Part of a small language model's weights: a variant of SOAP for these matrices.
Each number is 128 + 24 x the weight over its row's rms, rounded and kept within 0 to 255. Layers, rows and columns count from 0. Numbers have three digits each. The size before them is the row's rms in percent of the matrix's.

# up: layer 10 MLP up, 512x128, rms 0.125, rows 457-509, columns 0-127
# down: layer 10 MLP down (transposed), 512x128, rms 0.1, rows 457-508, columns 0-127
up457 097:151131132116167130102132135104148131095111139129163144107123119087118095101105115120130158130173127106127126137153091116088132183092107141160121132099151090104134145116109168155097159131119155144121109085146129163100073160122161098174123125138138151118115150124080166099128123144131137103114148092112163130106126169137145085124118146129173138133139142141094150155145159155156105116178
down457 096:183108093103123132139112177140174158153127117162122150122113153129117105139156161112153100128106148175083129114145139175098121131121176135151123169151115178100137121145102155119114134136138159112103141161127153117156105077103083144116115098138078115138104106095150146150135130095097124132154098147111113114148096113123133148080152128126171143132112132099139130148122109088135146109102
up458 103:172178162119119129136167145109134089136132134139133166111102087154168138143122114140118128166125121156132101126090142111131104134155128101172132118078152123160151090103131116111124102121105176134152109167101131112102131178137126137140141150106160131085114137082144092194132124135149138136111169102106140089146144154130115121137142109148126128123128129157086110128181159084146138121146
down458 102:089158107135121124133096115144060169162104130091150132090137121101139118148160122118132142157107052141134125107093165127143114094141109124131085144135153109112133078145166147133124149146116135081106101135137145183150101137124168112139137161123156108150132135147141124170093129148106122138155161073111111142094135101126152139155099111123156138104104094113145134123115155133129112150145
up459 101:141094109142119132104158127121127185124131114087138139117100160112124149150109154084136150084142169092104127089158184172112105116136179136110118121142116143116140117110187129151151170090124147091098139117127107112115108142140120135121192149139135127141117135116118138109119104125142126115141112102189093128100081075158135136116140128144142104106136146115140079113137114155101104134148
down459 100:130121084157150096137083108154141173125121130108168115148130120180100137167152162124113122141114089144137066135131131147161134123143119114086161180117177110137104101173127124141083140150125108147142156131115121115145117106144137138132096168144097124089120130112131139153165112138115092179098120127168141185129127147104153141144117138131064121156141122113118128136134145110108142096117
up460 108:147176115120132129133156147136103154097133134135142161157119144167103111095112083109114132174091140151141100114144147142156103137075132163161133149154115127172085120122117139108121186154100131142164117139082120144121072095129146114143121164154147114159100129080134131130080127159144101141113124121127132096182114123128093175106129131124109115115124173168108112127149108137119115114136
down460 109:141144131169159136109117152115142102123081103115131125172089164077111110156119128127110141128164142162151125131139125155142144115150096174085169140169128123109106108122080094116118060122183103147098140141131136146135110079096109103136138145123168140148139105144135138137145147094122126120105135122139143120105120091144159092145083134146127102100119153111151103085124136155105128152159
up461 098:130134102151126142113135152155128128187111154099123097126094095155138124108115094124142126111128153098106134144152145073143120113143149115149144168134126141123098139106191114156127156095112154089089092158116135100123130117132097146164117137152126140125126130124156108142098156147154164103096133126172098118152144099179161180094125155127074116106136125124141087125157179133149133143140
down461 105:152103090092146117154135135119170168098114152147145093179113123130161138089111109115153151151139092152121126149138158156095166139193116119130135158137099134155111159110135157119161111153140139104150155100132145120163107149134162089154195113124116113135170153109092116112144136119142115123089123122127105127122133123091127141094140125166160120181149142134136115078142129097119113137107
up462 099:142071084135126157184127147145135102068168076128143101112142126171132137122126102125167158128138166144096151131130131116112110134135141092128107138131102141121129121115109129124174174134112147103077117103132111120168114079135130090098098123099174131121127151116146140119110122149130116119145136134153142143109114147081170144122100139158088153158125116103177116155159118143161134126097
down462 106:118153156162152106113107126136109130082127151118098132150113165125106119114128095116104109149126128132087145142102161144145131110106130124113121158128116140123101101117145130111071119183149120175134130137147164118084120113168077159113174125133140127228129072137114148137141169127148092146142119111154121162097120148144123142133138104115106115138123122133095070114127140144114122105109
up463 100:148120098138124172132167119137109125146119112136154108136106115119162114127126089151127141150146133154157101122143118134116110139137155161112123116120114128150132110110163125107185136115138181104123120097115134122084081113130179114094146096138125151132156119106101171106095151172159132153148153110114144158104142100091120071136114075156140113092137116131120180125128129137053154115144
down463 088:099174127098130112126123101103172120104136148119112168092155139117151146168156152145101105101126154131104161103094156143156105137121166053148135141112114113110114092128106101135121163139130107136145166146101130139138172162121134161113122061112099130113142123131103154132124143111141119113128154061133116127130156167117100114096161157140133174144155094145124127148112114112158110115123
up464 102:111145129124098129160158146088146139144166145118149123145111100148095145114107124159127146119081134116091123147145089095081123125162081111162121144106112171163107128109195154161109133125096132151175113121148128106164117049153121103116134144122140130126121106103080125099099166136145128116151120083142119122159134101130121128137133138122132137125119105103148155151113141133142062119118
down464 102:122114131154165097113091105104144156074126152143138133109168128148160083120162120109150140125139109134133118128124126098140138104129126108131110155128165157142144136105078129120144125138125154125157162088083099089075137095144123142156152161183126129197106118090119138185164118069138081111142124103120139147105145097113117111138144119121123118150128098131135131101152132140158110134143
up465 101:120122118142135110126136113159136147096142085126135142164126112124131142132116125147118134140114100131151109119112141131135122097147108100113131116125141182075111183100119109094119145082104161128164101093176141090127169175103159110144141120108087098138147133191115166127127109088111122169131091111145115150159127155161134111144101088127121110168171152161128134150088153107118145139138
down465 093:109144142137153121118150155146120119138159194136130135110111160094126175131111155091131151145101141113107113182136121138172157096127101127140115149114107101132140089144137100105126111117105127108138153136171113137138154098169135127130104142137105106111085110188148119076111126130138151145123136127148181152145157109146131102107062147131118133130136118149151114136145148159129186106185
up466 099:152137100090124159154112158099152142115102096114118112122087135122125135181152103128123107127094116099112115166100179139119116142144166091173131136129139133125175104147176138090148099120101110152127132168137121122107125135135125143147126122144114123133151122153089115111090152143169116099062125136110128060153161121102134119163117147128148165122150089135165097132137122154101158151137
down466 099:120119173098103102111120150118124138118111109108113127117132165155178102093106116121153121158109151152090127094068094080125142095145130130119141117148103168107116158151121105104123168087119110147130109131127138119096127126149103152120088127113117086161114128107150134129115151077186150172132120187164153145105138083115107148107123139160124141101155130141116103163142129141133110119098
up467 108:134141107181102150111144151143122133171096132136086086129131089121156133121129117165122151198094097172113150151111107129183101122101077142136129101114153135142131128089157177136144114154113118154166112086133137154106122102135102128139134129138130121111085154087078112126085156131127120164131154149148108135136092109168134144101095135124122141134102141106134118107115143135119099147103
down467 111:166151111096098137096150127155161107113122119144111145183143163142137126105163176113117130094132168132140142103131117122101138109135092126132128125124116102179134080151128159091131138100163135157133120113163095125080123143137131085129135094166146143195145148121122158107151110150119119127111138179153137165121114137113131143090103119148109131100132117125107119121080106143094148095077
up468 096:076159131130133148095125120093124108112150110110150114115108157136136120086118152121118076098127146116150113165107128146115132144118095167167140128124092135111129103109090120146150143141186160120129147099099142125089099156129132088144148112156134146121170132127119176127125069153173087142120105107120117133142123197130168133103108150170143106097146149145146134119161101151136107124104
down468 097:150101082101156128093110212133130141152155112127142137141114133145130127142135166113125135146092115110172141101076117131067140145142190109127130150113159144130143166144135138137126140128117127150135126129106149111146119117161133094143062114133131132143088180157101113125154129127138117125093163138115112107136143088098109126133137145142187172120106116090148138159128158113101132110124
up469 106:129111072092159116115091154119164099167139109099163110112139150103122152105126100172152179147066138104142150096149114114142092091132117113158112165143113120139103157108151123121112163140112155127167144086144136131159129116100143102149177150142165093141128129122144118137129166109150098128132167148105111105163126104111155140137090127127164115113140130147118149091112161131154125097129
down469 097:147142173100140143124157124136109163101118141170109145143104154152170159167096115107155159128136148171115145143112118107107153141143123092103074110129141141162096083151086124144124173082132128149151113113135109125147146128132138099113145117098103142104142083132100137118111129137101118134149095120131180122097120127163173092144118128134124105139148116174123105151151121127119153054109
up470 100:150168117133130106172130177139086143105090085169143142127124119152117109106132136103139134135137102107080140105102146129136102112146135170146153134135124106141134088119100101157101140089139152110099136118162115099114105128164137111152130083067115128125116171167137106085149132129160136159102115100175119095096105142135136101153101107104115122143123110150164175125108157121114119156093
down470 094:194140116068121171147098058126134167096149138110115107126157154073110121140176157130144126123099135109104144147157115148139150137157133117117189175092120136105159105089130141130147091134127127139117124134087128152119154140100111132086101130106137137115135129135138137141118144132120156131127144179111127146114155117105119098118104109163121088146143124085091104156144108138121104109134
up471 097:147097138115093109149150146106167123120130122137174101119127135106155095112115113134145118133113148133096090157130166080164107176152106099132132117098135145150165163109106156135146109166132187141091142101151083109097107114095134120141133131119166152090109160122148119136159101098154084082148120138141143144123147098160109142094111142128141118118116125119099142121165139113117165082091
down471 095:133162141174118149139163106135132100164128135129110161111112096176140135172145120144112113098124130101115180100111135145115144174129070135146140148161165115127089133144113131145145164128120110140099099140134102110158139092114101154076086161144155118121117099099108105122131101122107147121116125130103095118154132125125125145068097122094166154099102127137127119109088172146105112173125
up472 103:109123150133151099130091113180120134115123130116141128137146084158142092124115101101067166153120088106140145180139141164150127146085113149137133106150114154156147099117115109058109138102110136112121127107116119135111119088151107112156111129102128117116105122171126179126095174106151147110101116089128138177100095166132137119111114167111159145125136106136128114155103157139138153141096
down472 096:123139105109146159101152092133126116098179149136115119104179134100173133120117110126150106108142062160153138094127124098122075128152150083123116151159093128083146144126114117161117138124171154120142126133145092120146125158102128156078134110147067128140141119152142144128125111150095131111124116103141091105147145115130143095177129149153140119119116167125137111126122122092087093121177
up473 103:168109116131150117138133136156123102116145124108091137133142137106091075138103082118135153089110103134105128069123137129142124122090073117135142152135154103102149109126191133141153091112138141120111092075127163102168104140119110123094149101109152137130117122105155115152144117154158093123142132161119138133146144086123116151155166141119135136154127164152098074082117118149132106118172
down473 110:120150097138110127116127067119127163121137115151144112095119135156163110139083094129125140146099135131175145124166100072182140126180160119111112093116141151127193117114154135145113155133164170101159121127136105128129160144148119112103140067148117138143143121146122151094105133106130158118128133142113102080125112123119113118136122134116120107132152090111142147140077137099063119138127
up474 095:099122154112143155137128174116111167112169106127106130120151126170149082081164127149148130067156126127139125131146137128074116132151102109140163172134134134176124104147090141159142105157141160102132099121142188084107113135137110119117137158102132166105156127135147138168144097118188114090124151110136137145132110123149151114089128112122097130134110114136120109155120126150150096154159
down474 090:142110084101150108090150089109181170079141155102135135125148103167136149161118122163084128168148176123138121132103135097112147157141142132091152121112138118142168125143121151142139125128137130127123069135154182120155126136124135113124128071158136127143091132104100094160147158129120087124137083108125132116179129157155092129113126135163165110126140101113101134098102126122121119137104
up475 103:132110161128124098078173118138144177128143085151103087128139098152153187086133145178151118152145132124153149119124144112108118094088118116104131123148164109085123095138143166162129126106131115124139159122137107105092127161151124125120151099141104108157147126119120164133126082172164075127103113133166158153134106103143114105137138163128143127137150128079107145152149146120100137148111
down475 106:109135092161098124173068169139142093125091148135141169123129180124126111159098073136132115136104135108132118105112111155157127139130102150142120175096095124096140097126139135100115106139110142137132132105143149144106153101141129118128175187138105108121144138144152140074138118096152161082126140152106135122080131158118109124126124168128141136173132100128164106139111107143182124132129
up476 090:127128121134095165114130130154122076119154105120145103131111117126095165131124163166180124112135121117125103176131170149152130163104139135099145118135105134096139069143136107160165108109184108103118131091113136128156119113122118133101118120104170133136110113127122138140147124115153090127070103081124096125106151136096145138167080121118166129121126135075129179143119105180120130131139
down476 090:101112136095104109094109152139148137163155088101113162134181144141129111151106096142100152189108134116145095080111091115095138117099141160164101140103126146170111154124156140149143144110074080140092076107126130139105136105091138131148097149114141144156140145145140134137110125115131145090114138142123111115130120119153110135101149137126116168152162113159160142102169126161119098116093
up477 096:138146132100124146115140153132097121101140109118108137095123155147139140147109165103115146113125184131115171118150132118180143113127131159149177071147150124116143084148109149143111112096138095134135105129152129150131096127104120117133152108087114145154099132104143138174146074090131065155154111106134117157145076130095138144159150163136130132161116113096141101098167103140084116124137
down477 097:122158135093072129133167113113125137179153086144094140166136120102139133099116100138150147132123114130131098175118166122104138100150157120120057143111127103120114150159097140126151159124118169099120146109150096145125149116137124122170087146145128175100158077115112139096100162141137153123132113125134067097122151133163123137140164121133135142149155127130113102131091151097162146119145
up478 105:108145087116130160114150109088117097145124126120128146162118127117111111077090074130150101140148129161141144152153137114124074119096112135135183159082141179141080113119097122108086143115120104132091145137154081154111168094102127141119125126133119138148150150106124126139121116072108134156103116127137125145148121165140112148168084116161158112186094127131139111122101120144118126142123
down478 103:144092111171121163156097159141096127145096141130148112139146117158149148119143110105133131109126108141102113126074174134163131164156146154079154118132149145164112123115110123175171097122117151150125139135113075124120091145113147124121125104112170121107091118135127143125117080134131100106114139136138125134129147163126157138148171075113187141116107088096158146115128093138126161173157
up479 102:122145116164137154165179151136161144138151107120126115169093114159203120121127117117131128112134134102084176130131126140099107138166128154155137135139134116147158134102155146117145151094146134137069108151096098129123098158084096153138147131142141144110137085118152081148120146148142149156146135118128138142118133140115139054136110148148091075139124134118105115131117143149075108123147
down479 097:161158123148142121145143133155111084105108169141125198147130104131158168140152155056127138127093152145100143151083102126116126108139139181140160154149151161101118132084140130136120129133151139117113129136131141111096120114146143111152182110119102121149125134140110128121122153100136158159124128093110118124156116144061129130118130137145167147090083076133127150078124144113117124117107
up480 091:115149070135104119151162137097155127153097146134158160137165113113143125163161156152131131120124145161108135152143114090134106137137130125127111113155148138123110078157106171128139126153118179120082126106093172114140162136144185131113154168104167137093108163146107161189140139164111123121114139121157141142107095157091130128118171114095107116094147123126100126136126142122094155135133
down480 093:119131128144154096089116120127126101172169129107094129097132156111127123104117142106106104097153129168130130124110145139103143166184125140126121158120096125104159122178159140142119129121099132149131126139112095164099110093088121094122145101177112084218156106136098141115147104115160147120168116122120132178119121119155110118121147126093129100149114123146116164123162147088122126148148
up481 100:123130102121123109144077102111155103103136161119139116167134150149139113113098127134092098121121082152142125169100126172152109163169131119113121096125129119094091103113092154134129122166138160167122115133106127102124170115148140163130098169115162081157165156125127167122132101132123114130116152169146124118132099116127140135108148078148078095145148088146124139122171138149147181143116
down481 101:130127117144100146132135152120102123151168122147109171088157126135157111141141159109141132090104126137140114161137149131181143128140146143159082119149142171092196141130178132166117137124083102137141133123104105150121128080101125113135146106122132124117104121158166193123136085129121109092111113190134140126128160166119142110106148130121138084119113136093131143147141125101119095105168
up482 100:121152086143118108094173114120137093117124104101147111104130128114075177127079106180116161116106134105113126117137104129165167090131148121115096135128129162177138116109119119147125142145146116125141164100116129090092113138150091128171143145090115106120117156103113131146141136140130130126114155158087101133164104146148110156159180115111150095135123079162111128173149110130131084117107
down482 096:107121132143150114179128127144165121086117133154092156125132127146171133111141142121085069121120140113149123109146098105115094120143141088116098082113116108140114107154150109135143123149174116142152116154129126138105129110130161124104103085112177103188128108138137140136143089145105141098175116127112125093139143117095129146114083137112134126060074160146127108124132098105153117132168
up483 099:112089075137096172112144166125112115110164167129131088118126104112142118081095104144134113137120116126099114114106131126170127135120092110128101117149110083127192136110094119160135150118087134146150128112099147097155114148105126137165138145144097176137129138125156164103143139128108101169195093127131167126162131117144147137148114129130099121132174151130159152095154123132125112128086
down483 092:164138122097092083140135179107101134146107109122126148115102138160143127132100101161131108118120121129133120112109120157074139118096140099175117141116134118129095180168120141123135161152111152127117126108123150155149098113169103134155102105126129100202109135106121187130147070128122122104102118134147103120143123173147148134161118101150121193159127092109150134149112154134141117121135
up484 094:143108135117121119167139161171131102108090134132152125118102136129135129129136143103113110126102118093103128153178123091119114131141139098097150160148112150133114137112122136128126133134139113123191156101158080082101139123122142173123159128127139130121092066150110101098135163168139100080139159127069093131183116140156097138164129136114164119135127129099122148109135099134100110147180
down484 106:125106156147142129137119138112101117082113118167135083132158146101127120130127152163143091126158121146131112138119150128134090126105084141112127149095111152141161129146157126121128082161151105100092148101132131114124144126124107134146086169087139103156107152164110118099109130107126124151166165139089098085136116190141132145155148140110173171139074142113181173145117113123137108111145
up485 106:133141130123114134166186103107121138155159136107113147129116100147122132101128132140105129129131163155149146113197098155109105144091091143188118137113112100134110114148110087126114132126143160121102112119143162104126175136160162102160148134095111115109127136153128092104121106189189160101096141116119093150146138120155127107136164128114169160110131106137122143122129082173106131112130
down485 104:171123155132125093111149169127119139200049142112101155156104145145118154160135152151133133108133159118116139114074135123130152090142143076163121157081129114115122135130143121130126130140096096115114131169156107159130144097137117102115143124139130147110157131134131164137117107154158122110130152143143124110111077126128134115129115119146165091086088143152138162094133120122156161100082
up486 099:155135141155113132180131096127153101104095139169165130184112151124094169101114110132108108114099130131116141112127140062127119174115152148140139118151135145126122103149121110140120105087149149135132102156107108140163123134121090106133128190151098154168120139148105127093122194156133122090107105129137116155146130103106164148145121096129099084163095128114132119146121157161147119148110
down486 102:090139090137158149156171144117104124149148104153161104090149110111121132128124145090127171112151129119117145127140147094100173132135127115119117133129084151133123112161166152155138138115142120161118125126131126107150121070122136084156095132066175137124146132095140137161100094102148096139106168133116137129102144147104146134144193147121163129083173124132144138083109089139111118139109
up487 093:146132125083104109108171093168158110156125099083122112162109110125140114127125104150097143119134108173111134131120130129082152146135161136100186114099097126129143127097137143132168128125154100155115129124147135066122114159156121172160148154121117152126106164126161143125120130107146159170141115111095100121123140145091114151140079103154078149163114107135140120129129103108138179110162
down487 095:104117141169106130141148192103123162116091112127112122133137139137094149111149137157128149128105139142114140113158077119111133131130121118156161157140110108174144123082076121107129162102114101137113146132104107168153102097102111131148087132153126121156169121133113106134146181152109114120105110092117179136121125076136186137127168137140121160117102144148176090099139111117118112117149
up488 097:123122085159140136167145158122147130112146120143135155144081180110147134138094117092122093114101114139109118153146102117183152134171153165117115119146125135161132120117142124142119133087132096136198127133141105091102126120132100184135150171112084110174114120117155117142107166092107118097151125128165145098108097115131148134144103105161112092099128101136108099113145127158158144145135
down488 096:087153135088128127108123147108119123115131139138109143135111162106110119172127123043094100130133146135118127135133131199127147113160110139114120159102103127101147107188138127127118128052133130153148167106147128144135129176146149145149130128173117100116138152125138108099093149083115159162145136173142167130138097152123113106117118111119115126127073124104135099133130154107158146124126
up489 088:148120138105131147117107158103191104112128111125141126106148131100119094143105120137129084133107129146114108168121176169163164169140156149135082075136147171148145087176133137107167116089110095129157095113137126115129125153126134126107143135104104151124138146154158129117125119090139151112113132136098119086097138111106141108134135108089160170089149131161092131103161136109111159098101
down489 082:121124169107125149109135143140157129154129134107110134189105191141099132114151111140137144081113115123091126127134140156152113129125156169113150116124144115081100104126126169153114116117142129146136104144141126136084127129158110101139129133184124104204125120060139093134092155120153159080144156140134133147103141111142121146124119112129186156127138140095120125112160127137167122152089
up490 100:130144140124145170098135148080129108116177126102119108127128140101103114100147091135146179129075118128100146118146117144151130164120100135106105124114141147159126130072098125123115146157135128104158130142171129099102163155111119172162089145103143100077081127099122120116088123159151128161124121169118093128137130128156164104154128137127104149164172096145087106133147119170119131124123
down490 102:163094142152131098149104159124102134156159115145131124119129128098100129140137106122108131118124111154141144139087105121072137120128176105130117127132162083114136116127130108128146173127129119133138110149176142128094125121142167139119133150139138111218110135125178152136190113123147128172139154070134126144117140174119088153150082149153140107126111123138122110116072108122149158120113
up491 101:139095109177122158166132147157149146105135121104173107135113112172137137163106112120167125157091152093106125116123115128098099074096101126169149105155117153175132121112148151146115088131126121124103112121130142122134128095109131092125148116091148114147102110144172153125083147122171106088164120103106156156072144131180135109127112126132128160107135131137138101111109106172107115106124
down491 105:121103109133149095119121139125097144136115170128108142174138127153106103184101172143085136145109105154118173102123139169131142158124128156139100177098131121188144119091132108130091142134152141189108098089116157077094109132130143130080135134107131103144109081103135098130147149153092122177119122151100110165106152109118117132105140128128112129149113114118103122117113157122135118153110
up492 107:149119108113142139114137123124084128115152125101139121125118092162144147143149154126126122117088105109153157168112151122101103125124169119183094118148165116137111119127145173120152131142108106106070135165098158143158115167091144131114138155115082111126095100159140140136125114108136093105117108125121085176142134129156172107166100124090150143114093115128100137124180165138069122122129
down492 098:098155147124107154136107148137108123107138120113128121123144099117135092125134131151105108152147105121096126130135160150154121084130135154126137126133155196103112144120111130124149122147122072104104064116119121145082099124186165134117184122175144135179118173135144133147132122130117142099121142153153154083139147121131109090103104088119135108100187161162162158151113126117131139142122
up493 097:110142111117156161158170090111155165118122135125125132101143128131123092143111153138131108083105121112168106164119125119136121096084073148113077148153140146158137105075147136129104138143120127181137104123118142122148083174084121127129167124132132123123166130176122117134157100104104124138138140140158139155120136092101089122105123108122074122170166108139119086131094125102110109149106
down493 099:180182109132120110138127113126157114143153143137114128136133113151133175108101194092165168128103044116151118152127193127138113116120113063111089142107123101155106159116123124131142152133127140130130114147155080150115121117159137162105130162160117146137096131109149156131117110144118142148129121082121106127129126108129118135084104147108093153111123136133122159112118115171141107104127
up494 100:142129181110192150159116164115157119117108103115119087170113071145127122145112132135153137168117145149101111109109154148117099149128119111128117120129190128148121124143128103119112132103053143152113118136093144141125104127106137115122137125112156126123103115131148122095088146142124115131121107141101133116152148121134128088122135155117148129146122090171096061147131093110053121148155
down494 106:122136117072136139107088125148156140105104143138118137099144154123138098125128126144105083137138118138125157145187129121080107139145132115135143138128104146123158094140140128111117130066120135137114181141127150143135161083124163164133146119165165107186125122127138094171127121125112143173132109134135125095149163115166127138147110154189076140117149117123148087177110153098109131106125
up495 101:125105069176112143130173119079125097115135118107165163113118116146187157147121113125140099118155148119166120123159155119173120121159120094106130146135167079125109143136151144166101107136120148116106099127101140132162078133130142091119158139119162134123135093154118118118148113151130114128116104163132126080131111151113154148147072115141094132153087153146131099111167162125106146118113
down495 103:143110174139108120132099154159122112113117146178138131173153107121144132131177096142162142122108131109115118154116131126156166118117114163174137127093131128123109084127159162110138121106139060079128100168156121123111102162126104140121164155103131156142146086140101105153166141136115155111159098115114107151121109146135120151178113119112075149112127153129107146114097165146124085126112
up496 096:153147130119143147109147087117135111126189106151160121109115126093077124148142084096120132114082129156123156155142138160134113143111135091149114157116124107138124095111071139089117134106167148109171111126117105101138163101145125066123130127162148123116116155110153115088141110114169133179083131111124142128137114150121173115175134109141126157156156126129132181115121120112099106120146
down496 094:127110090108141105103105124121117145107109160138130134100117087178127141149135153141107123146139168117124116125123151128072108098139124151120166121174147110138123129154136108206138137103101145096124134102151141106152136113109077201091108135127122125105164140148117178175091133122142144142117174131147131144093108100146074117161125171102123137137109131131139115113154096137134120126105
up497 102:139118147140126152145157132127136116093124105140139130122117100122140135112121119152167120176081128117173119144133094132116142101141090121106139167151138127140092138104119147151124114067107080125164144116138132094106137119116155093157138128122145117130198135081118139178068072172100144122088164113113124141128133157140093162110141117134100154151109115131102086105113122121122114156151
down497 111:138094145176106171137106131151124111131127075085079163115128163130116125108134169089103124123093151114142148093102133166135099125150159112169123107113132111157123147158095129095103117085145168193116147155100109127093147121119162084121098111161123123177115098144127120126152118103119129098153124131129150105159130101164115166118112154134155124125136136131128152147148127116085105129141
up498 105:139107104151140127171102133158097144096164132114151152080079136125131138158145139105132093176149124122134160112139176113115144135141124098121151099137134132140092115114178131101131102140119150115130087169105154125126112145156121095121119084111122117134086156148157106121139101167155107091082164115142131141106075164175139081099119108078139139149135108148114115139129147146122144121145
down498 100:095132124134121104163122128096101203118112160142194162139087119183117148122136137125129142128110140169107130109124084128123152103139138170092160168125141125119105127114125140139111098118115117165142095150135154084120100152134141127135157103129155153128120084086088134156102096172141116116111131129143153168115135088130159130128152075130111135106134131098108107105103141107140131122093
up499 097:127132101100126158123128128151148120168149123141141130165088161123101079088138098157146138086111133170117151151113127129096146149157111084120132130083170120126126124130127079124125132096135119097130159133151151118115107121154138078098146152147100138129147131151157119142129116135117129124118114129158134127155131143160112129163140082166093132105136157162074088065148092155128106181136
down499 095:165096172144126117106122120138114157126111136116120112130143161149124120103118092099079119161109130165092135111116133141141096151116172127132103168167104149141129110115087091150145124108157132125144116126098123174142107125126155114130109108137136149186162163135098117159119121142140103149139123196127112139146111151133195110129108193106126130124141145113150157149078106092107148105130
up500 102:137110129114108147127139178148175130111153089101105126104100123108168130126167118148155063120118134144111112135153132140152116154155125113159078085117184167095149109114145134133136130119104086147132145143159106135147125172118078111150128139147146147109142121089112144125156142110119135132124138135147098080151138124108153131104170090106137215145135135115141157121138128149120136160126
down500 092:129124156132094115114154130137143116132119115119165139153132162143148128131118111113133152084126116090110135124139113110131131140112123129159128147135132139083112099154101131113161116153112113100129136160150171111098097089125143182122003128121128116204110102134124105095090121120126151101104137154144117159143139107114128094117113173136155177142116107129108133129139131113120111105131
up501 100:133177114145125119155144130111122089184126103095127117128089094125136138139080115148091174156117155120101145153163112155158105167113176112138102122130148125140155155112124127088112107116113143147119153087102158134143131122147132170131109121132148141134104149120105170160098126151164146164104158120086088121094139151104110098121108120121134143163121124091150109158101141069106119150151
down501 103:138103155138127113139095138115110162058124120145152112107117079152130102094194121112139124136129150149103143122159102112108132113123127150134098131134119124179161122064134141147145134104148165174156121144099111132150109140117097161144182112138112138193134118137118138122161161165146174144114094112108140110143121128102154124106122111130126098117129178127079134132129099163116125138113
up502 102:148128139041117151105142151106129139121109123170131106121154118131088123124073097139181136174127128143132132143106152130150137121119122119121096078114123146134150114130153153122137136120131162115143116120132138087100145111123138133112106140122168158103150112142173113172146115104182108081102138113130123132169134122174145109127096090135168110121077110144141082100173111140128121114147
down502 112:147117124162168122105157098142152099140130123141114159113161134077181120161138081126119104149117162164127094104129113155158134153145088141146150145146128161123149165129141092129142121144176150132072120148123086169111115156133125122132178118110155120147137089111141154106134129090124158152131133113096108090105188124100143143118098140124086141138108148139110153129115115164134109152154
up503 094:101154124144105138088146146151151107112150141118118119166139127136131099128151094148124159130147141109126100144127152104149109104154109078076144118097123154116090125077147146153130140126117126117087127085199078091129128118138124127153149092108169165125133149116094133133093143122080195101084116123165140137122128141134132154103081106114099091126142134110133133139135104141151138138111
down503 091:149135133138146123088131074105112166096132164116102106174131123129111115087134144164144115155097155132102132152164119144089116133153136099141117144126147146159128096161114143093102155158109163106148172123132152137165127154115134151101118124142143156169104125127133125168153151109139097122135133112170103139125149111137129115102138126129179111126087074160160166118196102118123111145162
up504 094:162111115116150100111176114127124105150131161115155062148145146147115104139083103161156154128131088130162102102153135114103135122132143099133102149148139113129131115145108101128144142167116182139175117103121124094132107103165136141162103114082141148142123094153138151153148133104155139156107136085100171148142103142155079117120108104136157112143111153138097140171154091120138163155135
down504 085:126144135154112151084147148162126150134161156111146131096111149113132133162135118110085171127123168124114125129147094128138114119145154118172106124172156153125134114083102163125146146127116140105141166147141142186132140154105097069125056114111094132098129113124094112110113160136145117114134085151170144139115148108118173111101106112141118145127147164114149130084095148134137097165110
up505 094:141116086104139136078114134134094094154138102086117123136101131139133116137105123145104141120096157110173124154160155116182148129113084146082109106145096145135135119126149094102150145129112093154151137138160159129178122154111129093130104188151118106145141165121147154150166102123160106132133162120140120109121125136122092131144133115112088142152180096116128110133149150172121072104133
down505 089:150142112137091123140104114141138161125122133173152126120097119148144125099122115069121101118164124165131112119116109059093159124138109111130132140126114151096130132165132110160108159120128173102130131125112123164153101083157135117158071148086122149211112136122150128103139141137145159128113108128136117109152104138109155132122151091104115194128087137143135158137087118156130138123116
up506 104:152103100138114112134140133151132102122123089144098152177148105141128088116126118134096096132114171117126114141135162139134086114141114119105131156143117131150129138093115140109182145128134158098176159092087132096123120167133117117103179148144111069098120162105136099174148141130079125114122154129104137137159142105114146126122138147115084155131138150168141163150140114167137076122172
down506 102:093108158092127147118129125115111108142123145131093177123116155145144125145102115132120142168094139116129109073092109104068141124158181110135098130139131127166092127186122143149119143109156153103144158086104133133171118148116126138097133087118097108118151122115164162137124121131123116152127084160181139128141159116123131141094131140130146199142123137136100104132121139110125138073108
up507 092:112103165120084116131144145122164146134113137137166090117139096085167114108120131116142113188157131119165148162101101113148092123127147163130143140121129142127108129108145133116106093123150088073152140121137121132166098128111129135133178166114114142135157137097143115125132136124159114099133091102174139166108139128127124161119175112097147162156129105147082145159115142072109171130095
down507 088:128120151171110126129168137187137131124128134091165073133132122113117135105120107115159114104120118138096112135131167141162144147122080139134163149126137165134141151121113123115167107151169122169121111123130088117122148146139158079085152141126144122036129119164122111103096113128143136103158123121114124147127137134151114138118158110137162155089135116111126131126169143143137178078170
up508 097:125156112134143112165120101147080127077143150118135105138122138121084133095126103104152115131124088115131089184155160110089111123130083121101128118098101124111101096121153081132097111163103151116147160143127137136175142102130104168137119123125132173142132113164161142126179127112118116137089135110148120118139114096159127118096144142138136104132103135160135100168122152130114165191166
down508 099:133125109112133085111111145129164168115113155134145183114114148141131121140145097159111132098092131149126156145133111116119164125164145158140120138130163092156115109111158164130068138122139113103147099185104114099145123138117141090133121096124156130150111100101119147135136079138172132096115063155122155160164099150102172102136154130123153146134119133122130136097151109148160102082112
up509 097:084168119119128148121139175086187139130106140107110142173152171070100123101112119108136092141143153127150113118206145101135109146113132141118133130136118139163130097128126122111119130158108117123174111104062114101166150127128098110129134125131145117110160119105129147096141134122122154123136147098151091123129116130096115111155080136142131096118122095142112114138127149123125174123195